Part of a small language model's weights: 6.7M parameters, untied embeddings.
Each number is 500 + 40 x the weight over the matrix's rms, rounded and kept within 0 to 999. Layers, rows and columns count from 0. Numbers have three digits each.

# layer 2 MLP down (transposed), 768x192, rms 0.0522, rows 65-137, columns 96-191
446422439477500511513499431563493529551463481523479469489478516540509565501462537474455518478441507489527419446516601522492498549481515537512569555511505550547605443463399556534444510526475525498534503549555514552572481479554531462507523521503505482464555481459542455460522465485479507508
496524605480454500534449549486566441519439536521515485552469388447450536444476501567520567457514483480499570529586453566474438483469535486438497541548525507453469446464502490429514488541537500477552540474464454524498523497541388492562549407513539526482522513541587493498500432554460494449
537500472517474535470530486515507495514499640520499470508486528480532466503457513535512427514492514477550534465528398472519480421477472483545397487488472462473494491578527551516499580413503505532510570426459464481457538452496506489493510426518519483533508476593467491456555462473492548509
436533567499554500481441505463422528507445468508447492499471405489504525548495449491460504460449484524493432533465424470502476539478523485514462448499476563533520539569526541520515606538526531493453519496440479549454459425522447577446569500491492544492488510486491500498468499536454489494
494507463512488534529538409445523484437523429485526505519488489475540481470459500450574482548508520504483481478505572438457560504475523489456504444555504493549451493537526516454494528400558492505505546529476513513486513524500535418397425506539519485465485504401541551507547579455578552521
455374491533540531502436499515533459485484421472514486484485491536557463508469513492518506517534438529481515494489526431472385393491491554531513530531399528428477521454536469508494513571533511462490568470540501542512537382551552440465471534574514435526518395471453535538398476502510486487
561516490433522521505414461445520483500511542481498576507546560478569493520486589553506479473490533558561472464552520492490465504423509515490533550488451445476465522551445493524517468447529536487467505548493498505514461487551520515506557496490563437502563484558569503498526487514470448513
518500511511452564495511463480459499508376492594456518516470491555493530446518561541489527443494482494458534504455514489484463447530519516399536552543571461491481564440445516500478415481488539457449522558509454472485526458480487488524449458455455516501457463506550475489531529492425540584
480538534531457461475506467527469523499501454536486529436512499472525415533535509447440480544455521508491507489475537514546462546507472468552509505511451508526484457512517490439537547455517535408503448452434546488442523524502505552521491518481452535458482571524556550492499506468569490484
452498576498501485508513493478541449477570479529449519522463469435567545537514422525536476510525458483428501438488520476485515529500488463493474537546430492480505429585604487547505517528542509539552564510484578526452492577495493533518486527462502444482486468552460575480565497466499565548
455448545486554469510457527500489547552543546459528499513445431530474450470529562520493459468495484504561460476544527412560490474452505572490534530518554542525462468483487554443443504460489465457422534559553532468487417494519460508513512453520517436540527572486524495490520499508450563498
501444449528479472524532467529558528467539515547551479454542500488518463448447491500456487485527501536382524533477504529423612446445569460532484538552523530525519530465419440462482530441438455507440549455521554490498498545466493532462469545428443497451492501594469527505522489530484506478
559484532478494395454503481543422439576476506609424457568508534438487432533522504477552498501514575527501500533565493551502478516450506531478495487504477446491480418592560549441500494424496457469443480500469503489479467485477512415476505496518491554528521456570517485536486423519475552529
493536503546461489495535482564559466491436457428496464567610533411527490514492472567501475416463536571503426525509486448456544486476504487486527477487558546502490494506526482492574511556477462515525566531497551449504530430502432584482521392419542544488488464508517490441471420500572553495
465512514436508491474431545533523455469509483515457532551556506485481471520533499472505537508512471451462526448485531462538465511500455532482482505528468500521469503471473462450476566561508524549485512481505509508490485379442513483482427477481522466491504532467554474482407516479516482490
468513454400480495541493507547510476465452476569483561583508570569539497491524504527525417577513480489540525433553496499590516536444496473468586557538441545473492547523526505579461492476515460475534481441567513557519474539468558503421547523527539417527501470465539466471493492410509520499
570546419588526496453532521541510443488464430492553550501562408499461527431502484519479505574544529516519516406519442568517504488455605489492582430431575438490476552542510404445558475575574514488504505498508501557543518556559541507509470524478448583459551481464482470549531588468486510473
533530539500443489504495520583412513486516496500549531517469500468484418472495483554466517497462470482518514526454454461501542536499514549499526455471529520521538471456461580496543561490457497465526509569488523472459579473526476556518508542472472553469516513538548515541462547429525496526
525583449501467486552532523513486507495441512397476452529424550514533522516466489510532524464506516533463513507564464497498469498520494530530422515457515468451460520515517496495450496538534536513525500534474458548564477471439527468486509508458462545522472496471549542463505525592545500524
481479494512501470539464507508471537441511564437410500515488478484493527558491489500512471528467484509499514519447550516495474468473511481464504506497487513514529458486485412531482503497441514502486503477494504522473486472551501543510500517529411490480484475483580505461478543536497524468
466490507531531527483540550527601501544472492485453479457575489509459529467484533525507582524532472460530471501460507534478475503478545449582433462532468476504509523405413514491493503518539558551552541527425476542496517493446462465485521513473529470495456433556486479544492469536518463418
494519504504444444473485509505470500522498545534507479507489552517543476534492454534459548487520528479527492572495470490484447494419522522487507559501462513436492500504563513546489448533521561495451498467478475495440536479422489523564559496511518488435519511509459448457525433519507509506
428423578460514498480507502650433469530567474472512508564529564461509459431502468443508536529546512459423512524462437489543536557548489535448505519491511472470460465585443502533507550480490523484478524567541472479415523483442530510489458540484571460523495461476497488488433471501485450489
454470455452526471531497502497497525529491529525499572449576523542466500478567407470608555448546416543400447539521515444470476500468453531516485541511454492564445532555565554495553515487480597564571545514498506517569538454395433532536418489444517606464509424425487524537562473490439547488
411400498493495515547519530474536485502499543493591470566469537551466496501581527443451493583525469537480427500480576557538476519478471468480550442586489489480508491477456426547443532506508565457448514498520534460521507484506601454506574451431526441505443481452504501494492480487555558431
561499524523480472468495500477500518489427506465473487466486579482528500512458527569494514478569498442444473532560509467472493555518480456494512507412542479451559505560509511586502500511565483512441505517485504537561474551563483433525504494547463580498493487447508512493446503541470487496
505476534440495431548511507470516509458482444470477541457523505437471516557442454523486544520527531515555507486482518513520482476546476480511506531537492499483497492551468519514476491467466508562472512458460543500468505470554457481469555448516481521496491571465456481468528496500514534539
414539458519492509488516542467456519578511474432582513432485465449516528518461519461465512506472492475472518543543515538521537495465491507487509523501465533509525487526486495492523474553499485577510436567484575460517489546528473465396435516557503506475545487534505471475493458434484476489
453430492524486528468529541491459464502471497475496527479510449464528480548491543526516545613472524524526456540538474535501491532562507494514526529482579568499524470545469594515511523438501455493421480558558515563490505519570471485495514456478558468480496510494550473468468583519425512558
447469511521497498433541510480521470469535528503532492532502511443469539552487500517495436499464540535452534565481587500467445518479477570564509442529490519563541552520504481562424544500530489558401477538511544554531507503499485470521525568525476502500499482486511445505556513498473513411
481512511475546515460482432521494544520484512470471528476496470513460579490544504469513481573507466477503555457569509503575505532557529504508439534427515477509527520414517528477520489413473521469554544558549521555498520515506575465400523477478455468486454505545474498533553493565519542514
472568483503530518540472513516503448423503521537485507534539452482556546539577498544539507450503522588477525459497500529476503467416529510377510447497478497458489566480487476444561450404534488562526518484515472521584419527580457509465494514480475436513509478515523526504533424511492483407
553438491454586528500546484425442487501471441510438494522416389497474479537591455497536561515589478474480434561501479496521493456406506559530515511596495492456557564511489491447457490492448484444575542523492559441446549465452462541516553504569466459526523530485514483462476484576503410410
521479434478479521462508538562482463519416467446496523531454540441471480503575544502506493433524545526524468512492500542545493502494522469516477499465495458555552509577487412479512549444547524490541455511488489496499537526521556547489538517485566557498471464539518457508524476461527427503
565457533471514506425488475461514583487505441506464483433546482505517515526544450531601545445542489537495484547543557568515470515387504454592528482480490484478497497480499507506444450532511530503489480465582553544537486515546469513522518505582489465480511556460532495441453537490552475590
515534522537477535555518473527531476553407493505475477512533436473458503568531450504517480562554525455481498432433545487514461481482438573549582476585534508476538525492421523530492509511498586465491452508465522586411513463532541473506485529494473494494467532516438551558534410467490466476
467512510493563504541435585511520466457506437467527491438531558502523484460488537538559488629478450502437500485587571556510462459537509503505479560510481404533540522509539466487540547521486495503500475529507419506452452477495532466517466530480560547578449495556460431567542444441518459541
514505544528532530514604487530497475542457527541517387558519498581548528584504490537510491472443494497433494496574521518430450560533518489523431476580613497496469477493429556479573457459523482477543489520576484443544434447457447423510557498484560504510544548543542496492541432508386421401
454445464446493423527420505506585450505470503453504455516563534576590509512486589435465467483476486504502427499541404580475577513538461433460511494426534519578617565464556521431516476515500474427496431507524476569486529507578533519569507537544498578475505511492478492530556541474462501445
526520488449510570554507489579502496518528554476503561512531493506546509510506551509438532510452464528518523510531516549498517495429513494552490467485528499585547537518460510567574527508576457468477445521509488433539506546571466524534582496502506500541439495548453471510518514499568485519
539496497469552454482505481466501553572472468537516459483520546513523438419543490444527538492561503519460521458557458536420471476396466515430497489531502610479462479470530463450463507511453593524517585502506540597525544522531439468489517484500540567529518494436476487528521589444495486441
532523439531504487468492490512517460421544477496486487547511497529450534586507445534494540536604489516458433509439535469455483541447553434505483533506513478438549510479517542479506480510495475478481460470458491420509525534536549476514508460515443462409545540512521554503447508526532424441
465525401595465502432475510458544461469472553475558506488544461529519514528467473537468535444530533576516447498439516486575513582516567441546521558490496546476464530568557402460532547531499585445493369527428492529544512591502530582486473508461450551459519575449482462529479464441498450456
508509483507489507543520570476494594487567462525479504514553444503520499539487505501485534595447524523558550511462578487483503539505496514560556485477546477509488437429424455507468511424546517466498519454457491545465462489507549479468519540468498573522510475492524548502495500550439514468
506525491466462488538520500417621516477483516488491507505504505510500477522506518573567542477483522488542511525538477430492503517470480502431502518485518541509548554538533441488515549446550501530458480576528526524500553528536501515500429506489522520416447501505466529517497494477462574563
539528504472530495444483497561453518539549516557555511477518496449535500486454463524562484466468437509500499498500489544504489563533550499542481492417524462499473569495507453463492490470458501481523487485423555444536464620471492485551615479518568533557516541535498530523462394555515465475
533485522456480533579509548483474429516449465529522514530544523497517567509491545489504511474543507473514487452569464473427421488530509436508402495584447460512371513532543496558500491462467439537513475419552578434491521475491493521537448475459484462490551437464481539572426522565506434444
568535413461562478437483467553552437475433528522491483448505549474478501454561494466519450492507518463467481514524590471514504433516446521558468482605468461450434486554423517520509486464459477476537511496509448524527434466489576502459498451526481538556449381471460646546504446494546582527
497454510522466555497579510516509490582562505443474446487417465504512502542495538466548539543501540499447494545501490488552468469531483465492492486534492475502427465517582501502560546515485467574518539504521509518549526460480481432450457500508535464487528521435485536537451541513445520486
462436468513446431575513549460533467487509473526491544481481503510511511552496527464545562513543489492441528536450454458544512439488496580461492547560523537459478501542493474436487500531491487540492500529521489467524415542559488471473521518444446452518537441575494575501484468490475473470
449554487408480516492512495468495506469532519440494488503506506520536537535457471482451524452448525536592527532489463492512550500517515510486507600454397508541483546449445453562463451593497523559471554551512501446511530469543484427499577515475470525529490493551500532552445510536432439554
500465525489485554505479489511468546469467446489484502558499437490444538484487453459468483468525558527492467503497565456518532505472522501559471535539456513515535495449490470529519522499470575555476489499483490505510500504455498484489559498487522483489520542542521536445506494448464603553
540514419529550442534518495576523511502432430533478515497506443499426507529533512528498525482527504410514494543521464491513511500537472551536469479533518571429532371421493493507428476507502529504481502449471502406545495418517586478481488487533539450525466485541521552555559541495358414544
498513507454488504458526520543466569531516544509483532508608491520534449364497538434493522528440558548525505521527529478401539529501480471538440446534511474497478500550501429450493530476513511651595530531551511487488512531494524572524508463489516529493461505551509519478523486492466483556
531492548486502550517528547488497546456573553464491458510548507448464557525489448531517583480425525516492495464538456545522473571538511560524496576514524522541492466467523491472501519509587434518520434530511572445538539505430510537532598517547485457467511485529541561505465472497472518537
572511485499481471483457506480541469477490570462474509495510513535524595504533543502498432495540511546553505503501438441445557475507444498523462424506476451512465461508506496515481497548439625441454552473509534500513548542493516512470484478483477509514473514479573492453533581509460506496
570604413452503467502525541520474543440551493505549545507491512429482513553560404519502527483496591463463468457510509455498441524394495504530473490592510501467461514557471470480534516512524508576504527431517536494484444498462510496571505476440457528503459473513495524516572501511461473508
526494598536398454450577518531508524530494529509516472510545539480547512506482450481539512518495513500462523505508454544483489449581505513549524487467499500406498492516537546504559468500455465525546521491507455480532513475514592483522495532473488542527575537507529450482494487431592488449
514409545585556482536460439519516395493412502594504483483484486492510487513493492385523545485535469526541468474508498479485481551490513548545474531451459558524540613476531540503550494490484469504488467453415458465512527468451517461540533549512518498431561529534484390539555496489455378528
442523555513445518542508572509506495513537452529462541509528479491522504481447511474497567494497542535594486525425481493462507461511466541503579509507472485471481463516518446527452522564505526529457519495512456537497496438521505485556542432525487454571507495471488472503520449478493447491
510516480477508504515481465540503463511526559526445440536521498580524500447508501448504476552474485534497448510453464534496461528573490482515475462548514473510533478470435461476505453430491540468534526417530523601539471483494509435505481541529479453483442552562499524495432528496499517496
484456498549563566456565511518480545515515494465449494462534519486471551444458448473498451541490537542436448542560492508470550502488465484543516465461546584462445537556478488541470502478490458562497559501472508412497515540561459523501479476516465413504463521470419434483505470470476486524
448478498521604490534544438496484493548503536533468572480450513581418451511477545536476504600534546491493541486479538461460505512480432462518552525477461486449465499441494568539499542488470467532527573502429452490421499524550478544400548487492501487479521538499564467485536509511504575481
536521564441440514494498425509559510544525495537475558509431436515493518530544514497496517468481560547458446469398590515556415488447436479478504477531504565505526514522469493560549552546480487513515490495453518420477479502487510557483506528533536498554455512509502559395480453524537566559
499580464504475522422495538483585494516532554535543518582501524598509465509529490441552497537546549515501497484576577488483471504453435495464533487512534529514505517528510513557469565526519543496411506510464497501502508469439470568515510493461523493533458494514525471516524475536516490444
461506468487455453470472508497514489441502490528484495457453469520455519509510536491448486523441461475530516520468514515454466494506506535444420505483533582498484468559536556455583458462478457513497493494506588483441510469460548548477478386490478509564588591524475444462503487435479502517
465523513481562533418503500438498520538485510427524488429592492470463507475477524516460539469471491536513512489519488496457509506555506531575530512518544514492543533464501469545474523492486464563499485554525553520520483427513462576476538496438479547557569468441501457495480453493510441538
451574521487481522499466479474480463437541487529534480485515484479553540428515476506522454561489483472509528497538475499511529525408501522518465483537469477550487434453479534495493496582526488514461513447517539490442457537504424483479472531523508499471409521519517557522535504513522485528
455459480480507511476495516457514424513479439491522504400505504504518558485551444554541520436513465455514479459487635488554448527486489502492520546527487513500504444408470476456485421527525519521450491533549511505511458520467504402545492508566441505405485548362519468521466494522445488523
587493635449443521511533442506526568506538477564534496608543496590519534446463541570442481483539497537500530459538482576500537471531443479558581511492529516418426494547509516570516514512498542557541492500547480525468535530435501493530501470595491569508511529507524500571520529449498473552
491500577489530531523461490483488491546524460519490499456572478589549502491495432496484517470473425554513429501533566531466497553545502484517472514483546529499564455477542591518399492452468512479515525491567465549477540490500531467560440465500603525463521476488499416550521489550497474536
556554540548552549539577581427480445485490483528462485461524514511512539580533574546501475485507538493547531551557526504518471480554478538444569507595433453434495465533463464555451586475494514535500565501464505504566478534503525497472490446495524426493479481488479579531504444507526510463
494474557581465528537543534481470538533512496516477496523561483579575508468517508538466501548463510481485506417541471528517461519448470507562470504504462538527446510495419473482489507483544489502458472525499442541491508447535504521530469517467558498531592502561487510500475454495446479427
# layer 2 MLP up, 768x192, rms 0.0522, rows 66-137, columns 96-191
564491509580532438535501553517527473466559492538465471578523405456473500480473532508549538509537411506547537587463515489587466532522503493459569478491477483511546503523512494434510464443502453444480537486473504489530443445549469511547524423521605542456496509515465467561517502535564481454
464483551483538434516513493560542497530592473558562510468485495438454484447516481517441493436502524558569498495495531506371445498481467420490484505470481497464465426537514462555558450463457485480507418499516501501404484487433480592495518469484482502541492475447469481566519542468509470473
495452541431509459527492492537534549499536502444482476541545467425471508498506512639538483544522539482484495514588506464532454521516484454469525483508507513476521450563425448558501448546565484516538498512496558513474546508509475514566462478513483495523441462531492519558537574515480509491
518454520530549507418558482488507455483510549448519496470431502512467492532499535474481423459489523496529415460517549571542427502523427497543497511457435535500480524501442486475500474565478569545522484466548541484506502443486502446571567487537533529548562506473536461560526517499596474543
519448492557494551583491496539515559555471519523478553457574485542428444531484501477560468557500539460459483570478513513422572474486591499526498500565456533499460488501478485477496456523534534515469502495588436536540559512485475527472399473474479531497479481501491509540492453571561597494
538425487431490446581481472582530522498510526540477518468520513436446535474473437474520512452480475518506563412545531466546542551537542477485451507518513477401526509478487452497558473454514461511526501505475511468512506514506477514491564497539480546485459516540478519489543553547532486481
536486450520554422522518485550497551549545456575555476493510433479574546525555477528558542494489557523468499517463531459478519437481503449520480470475483500487482473463502477490462488507493480497554600481469496471520428537592536554525487495516442461531475516534446515548557508502544519562
501497500508538484543520553587495476538517495481571556527503523533520519519490452463534530494469485548531510453496478500496532491543456481511554538495538541558478483497431491488462529505487483496491496488489478455524422530415535446509432575498479386465483554509483456433522535523529543397
464583506532477475454463497558502526496566512501500493466487512443472554557498436466470507450455509490493496435505452508461530534535459460484576476556487449468542446543465454528511499553435513491462537490483569515513418546473514499505548595449504464531591438583495525489547559574481489499
489511488435416519554508439484499507458445511495516465470473519495512419518476460499548475521490489516565469580547521489498558536508491447531516468484468478548467469500467531467484536446603536510623536570515585496445508521534492469437505470469506563484485512488500506462521561480531471519
475454502539556523570506454545484485495539520453552479458550482509476518469487441449530517421509522550541451542489536499425532474449566457447475516509512472552514579478506548439480438562411484524508527520478492408465551501532524495474458493563476496529508540549512456465518455530493457518
513517513516538458495494403526564529488526506479596427558571523533608452412459471514450461566499442526460555524543541469447546508449556467490499519511532489518478432488430491458474412494500476552527552529534434498548547468541516520472533502437411543475467528532500542462434494529478509520
545492455567489470527580574532559444513458523483543478526552514465539504564584550581493538445536471490577400509471480438425528475449459433487533462480526495501476462497475502542518493563493386449464493476542518520533499427526521526446513440483433468546503463461502522499483516493605535492
560508516476499515521509547490488525456531576427506505419498546508448493449508507521545503437518520583455476583581609380413495464525528454516522463573533500477517579476475546526513526467535531533536496444587487457482470512540470513540524540492489501476476491544449531530524512534483552464
545503457458575499527468539533461453448498450525438531476466579484476456460513543513557537433464454463522463512504476543539532494484489481470557528477470576521535476486508486564480463554516410487530500506496481508550510519512492534504526438548574473448568501421462498511527548464556467470
622548513568415488535489495464445576528471464634531438600521510559488468478448469493473573485434442504512463541457470434477500551516575464474463436507591520506454531497475511531543444471502496475477516496502545447527410505509490528496466480523467519465448483457477443502497549601509498481
558471538507534489501499463524397504537516539525548428562551470464528402464498508489494490512503489472433469528482488463568563499572487510478519508503480512561544468479551532522497624486467558514540456492554527477521478475452509531515491462434458446583507502588437533460564554470536480424
511436513460529475451448466555464470451482474522515427583474489439516513529489512509517457572498535548472567511519537540588558532538500436508520523542559460527530443446496469541416438483513482549527533515534500372455500523531480537458538508509522474521456477557471512492542477516401628568
469539461471528518525497494484534505544448520469444467586457510510532445460504516482475457452516503453536490489548496435490522530527480465501467475508508526499486487510472487519505450451450458602487529507500516498452507490529522487531474523538482467487544488515447473460503504455434510521
591544502504544496486492462426553521480511520551494472460479561560446580418492537513484457513525446425492490588473470446550503481518508522464508585428520432453509499461515407446457591420511499469556601535539438448553492460509567516475450557502501511497514504508524478548494526521452522536
533537504511550474465504511474499529457475511525469543501482486502520531512468543492534500547509482512416493503548482481533446564580518502490467483490534486487529468486418542442485539512505489549509561433501484523613410517535556471456466507492538528538508462501474561589452571481526483514
449421481551515538535485482532458447469552488506487482458375444515540526491425609458489499488535491394466462466519502417501560531515513506479489508500574535541479563542486465531466538480505502443457615509520505453485471468438493537478421408533514497483495567491519561489472500501516439463
532520481493535534512459508511520493393495462477569525535552537568475532440565487464547500457464532501584459566539450462508479540429499431561508536507483509519452463556447512492432550487492579438490464518448504542576336509504524509453561475498476542525472493562412543534508489525522511576
501535442463539403527510464519482499452537494505486454517483494533442595457485483509469553511464480452465555481498464481493502450567486531481441483557588530550503532477525549499511480461561523443525586540515517427520496597480550485468363529462532519467525531503502515461571473461435464480
461474506478472497510505519523530452533508533451515502464588532422510527498516461481454550534483535501430510475515558488520553513489564520456488499542529476511436461495432477533477425509512507522527487525541510409462462472494467570529505592420490489498548513514453546490521608559477509515
546501523498434503460551525542531546430556541481428482454478484463521512461503497439555474471535513442492511497542491557473516574508527532542488420457511535525498502454538485574565466482524502468526566470480514502453528518479482531548500560485547447568538496517485490469508502507461513531
497462498466498477450488457509501534591498472511477464502507490510498452404457521569463516533530504541508505562462546533467525572473443476483541497487532440485483544533542570474436567533490472479501461480594431484473534553571537558510505515499524480485526550488475590541520450523507406524
504462427444510471514530524563461510463526537557463509562514444467491490447424494472466507505422436516459482457466475474540518522488497492451514459478524521474516534526508533425483539525419474555510478567473546494456485523475566458469461513557575515496500508449564508517380555559454548486
546564602468550526538550530551411476551503398504538528524439529520555536405418526488486503519500469435488541485451482453512518465469534487464501578495534470469440502474538514539466482542446458448538453515527552508515483469515518518549523497518490500483416501541493469456494513458525511468
497498556472539537520490440524503529505529514498564469503491510535491516460462525523469495499538473492475516504582501503471496476600535508496497506530496568532532538544568472456497532545513498497452547521464466530400487443493480507530474526460457545511462483494498391502512512460516506521
482432515494570564500486479533522487492521522487520493538454509463513467541462450509475538461561481510463471506489461456441564503489480524483546531505400500528573469467492528458514474567545507419534576522478523548476572430500595568574477579535510506541464536484550407500452492473511593578
567453534460506473462546450558472503576499517551549541440562518565550447465519424511533473475494504463505477520529603527554527512452530540525479494452479506538508517475452572544519469527447559480505483533485503507456547524475484527495467543458379521447529442543580485540500418459497567462
469495506552465499529470518513488470575523449517528512528500538501541511560511481445462449458534438506518437415522463516482524450494463463552489487436535510578482480492443439557477471517461466469466457494476517474477476458523471419485460526540541456531500534560492470445540479470521552454
533547487555470503586453463466507486558494449511528537518437458558522460410500497510450407504472546453478467525474493453450521558503539520486528447502466456563487530487452461518506551475484512471576570494475413464578512502492533498525501517548477513526474424524442518461588472535446486513
564520580441619461483582501517555496543549531573521460472446551546503511486428453436576478550482488532451507469549505460454479476480555421568523519478529521545552495449487489447486485448528463511571522469457576413596446562501471458495384548529462503476482520529447509459491477501488488499
445431484492469487482438542466554533484484499509521524494480520471488544506589434565491513439554510477482477478572494511559500411492566494532468549460525401519481551554519477529453508538580513487460530519534463539467480503555481505507465443494453557524478555581499478538577410494475431481
527542448450489477491492516465510496488485485471516479428473470509565527459439457498509507468470439539468500484443545500444486492526480485471547479522531515517538460521495455437515471493523463505524586541508488400629378507457440522511600531497567544543490521557492518522528550521447404510
502567455525420446485445519486513402468463516473485547447454467516457499461478526500529475467483477450566511451532465472493442519490489543551526494520525508545533388556544541572537433563487561580518462534499526545520510503462470507496481476509502562513568453535532438577536579481448491484
448492433466530472506553477536509503542545498512557478538482509562433448471447545483522458530433598489531476465519537453478480517536497532523478477537481504458419416507605506487454454536526510436516480497509494486492541538462466475588476525532429546501530495496554457463517539573518461482
512515476584462466520532450523383552504537430494473467472472496543509435462494489497520526518473486620499557505485468506436536467419420552492519495542481530513478559492537559506519458474541442551489476564498466535505566592593468467449482517465548532504524520446477523526443547583520522425
497422479502520535518530459484517545484534455568461506538489462480481481569542564465525416458534447459451481501482498510531501486511451508539483450457556489557502557468483465554483508523501497502573471498460530513466449434443456529395465546418544494457505485428520453548543462550496525495
510552391460488454439468528499517464468572572524427476522488451513459445562583425532474508494607503562527533452501509506435506509481473534481532513531536502493485481561539529474404447488536467477479459557458468485473476456541470530552458512549516485516522427487521444542468491463551499500
537467499529482550544461441529495501513447490465554516460523551529498486488497524507515476506501451461425591504548529528472538474560513475555471541548447452565515538559484517477515517469485502554549520542543471456550499507590437456530520507437450560507442467533414491458502488543493447448
525475455510500497557561523499529524502525566545535497512445476508511429545490446501569568491459496532565541541500468498520458503417491545515470450446487519539490438435479493480533464500511490554457502522515389544492523525531480552532434452438456551387468488495475468559483555518525532463
481524496539538475408498503518475478561481540550515477474481535442481555516460460503487466430496449533419423545411587478505531487516540523453526475446525434539510483592523509456446495459490510411498524560492479514447546507518492514541544547519479495514511512526551593486468473482513474464
482542487480478501529526513554501435492475509483557556462498532548461502464545493551511533517478487535511549550492524465494515556461457543461474450501526532520516554434515493520462500497485534558550463492460494419510514572515441486489480462399590479497446488486485517570481558419523411507
552518467455499374407595502489467475595535534495453570506490509471464446487512528520541531497480488542481536478526537458489483485449523530521409493531516494463449515485498497552555438404483458477550435521513494478516428520520491533527476517470463531507468488525445486474487512498478525527
446462561455518487494517468515488500464473456523548460465519491534524502458571440503473465431509448491534497506502531546466600528531548445482478507493528479519489533480516536487503545458504530541534459497566600534479521502522484535590479422496539448509468553548539508518533521535477467443
472490447578459506524471472540484527479472442432547536466503478455461464490439501507555474520533491498549477426494490409480429482513461507552450483487526473515445522551498549497548492523506528481467487550501514463535451522460495496494502502509462502551456509526570512518485582550504511461
476517516476509461475510505510535514523493469516547508531491457464524531455460529450555453452470460581535490450483438491573468443500529524531508407486513431488477531506457477528490528499420530461427559522503497506544534495454458508468580549549531467512584617491479490550464531549450501534
553509446454509496433492512470440564544518471550511523500426451505429513539534462476475518499533505548534478469568517475440549479554514559493492485430567446444564486543526485524486429526507493464524510477540520527545494484486497538515498495569468570463529525499500538481548472520463509474
534519465463505476480509478479487445429522529492488539524517520467519503509440486457476553471519437515538524498568454413491500488510490500499472536436536527480468547539499533511516507550442499546448482455433517530511591588490487541428504521550512552557544494555494491535505452516445547463
474540481518497450483505552489497521505550580453523504581475485408476518588505516563456580502538510505454514528530505542527475474575563533475517485474513519576497529510429506523512521503519515499517478497529524492467434459531445535456460550512492483499572505442479498588514511493482495479
537521507587522533486500475456452495493572497540442505453368499475498534537487451531528510423420430456455494446498489560480456490456512535477520448533489510496489554495579493517514533521501385530469510504437591492527543561567529558557445441429530467530549468465497480512552483526541530595
552506497492511511497474526498518462463464551467531462457466516526478456509536498502507402557496507478535517461553519534478479490553475445503454518435520463507461455554546495444488509585500448488494575519433476488551490543481559539454461413483567502514480524586512440545478477448457528471
502483597445458525525473484418476542444511465442489491412467503416560491483513438528497428511475499473545525475513475427548481485496511506498520462522522540440424515518395522544534447501449461510619504496503504465497500480538495539486498475526531500526469512534538492489553488537542504520
536517452491579518450562505572490496536506442499420508401467539532486510508519523522532515476502478514479460509498550452521494538588418485527476541513447509486496532477443558548495560481446509453443535449491509538509440499584504504483445519537570507485501500504430514583511459532478541473
520538450563471476513453431491592481451474470564565495508487556509493530545472496523487549530519503392557464474513512488411480537434473470579490435498512564597549470487476505528542489536563541503477577493484529557530458475493465555550465474481471429538548469473514476502504440495542447504
428477485437474499448577479455457555489487515504483546487455480460510426526517504484504467495475508513504613427531494522514430544465558583508476507462550534483535422524487540491432500425513492457452567519441498434520494465484479485532489546496467544450539552516450509485457525547562536437
505455513501475568494560514538451527436491430435562517551511489421499526538535521456424497479547463427499479515498518546456444506507477501496572528457455527516448520522546511519471514598463486493482478490506492447402488498476481539487481436502478563510558472435482445497559525525500544569
519439541405459452444509392451465488502512532447488536564483510489485489574453512519546536528457485416404501447489529562519547492541460471488501525535459512473491505495530511504556488637546500527478467478502491540493524532528508488513487532430526476464566520474527522515444503571510521501
509524452459455436502524534441486440530494443572519454516556497516505522474501514516510496556448512551470450500490465485497480475538486449517570443506504507459468567467484510482517437521530527557541529508580569518492473481452489577540492437494507538436503470544590510553504515497496458573
542470523470472484501476498570560441557478547531481439469504563470513449542524478494515597539488530556443534586539537457489524518525492499541546503522446550478443445413517533577507483545484530487523542502440551458482503456446416513540447504483529502521423471509463476458488503509555563505
525423501526552496523470372510472458444528451448437486525452453474405451545465466547539445497497479488542507507471499502530476565568470544503469520443484556502495434505438518519547577495438484557535432499488468482518522484576516513481513463523539506536561562552523546478466613530557471473
467405447481544526474529438530518494455518528450505453482471456529460453511494519518524399545471461484508531510492559512561531492525525485430510472538464449524520430515454502447495489507491545498515523629500558484520518461525550538525492525453497488493473488580453519549528518489539523487
530519540478504528502492443541507438477499548500498519483507552463511503545507514498493422559493485492462514555530480506511507566615449508469459458502475466493502493494476497461495476461535486493533480534501494574444486550490449439569504528487472535474486478512489470522506504482448525498
504490419515516444504455544479448564520489438521603480551464478515453504418540509509511463431531513504467502492476498494511523513514448476540583506485542458511490557526443471485480491391547514519434502444479518518490452556430514469488468491497463436557494511504516530442488511410411492486
483553544533522505567460521477510545512494520542452512518531492506429468487522486452470495537487554533536555485499437485479483501486485441531491490506446555488423491580464450559534541511541523507527498465526513489501578452511519577513407504414522510503522513564493523468471551531545493513
528541433455509442500563492539514475464573538518533499538576545450489495523476539501383489517592466508494474475554488481476470545572444547499461513435482530532539460524529541371472514548523524501491420587536508504510413525487438468525480530534514462501501488474513536461430509540561456558
574458488458467543526497476514493571422498510500447489595515535486488487460496529448476429512491466437456511517547495533467503521498558600549516527444551543474412504479475493476502515513575426500550520561478433485488481486511464486540505481477513401532526502556522549474449519510410558500
514467463474477411517549483485470490444509496500540530442487528499443559521459517545606507425462506525521432518555520506466497485515432501485580516487495525511538538473476459391475493510470488496476490453479530440416528556537504550518466495526535477561522488548515532496516457462485439594
453557484512487514430509497539460399594493511487523514492426513573582453563496519550501529490438506527467474503518558507472472513486459457470506458512547504541511538475494537479535417439448583523568487512449474508448400659487472431490437557523520457537516496484516491488545427478468451464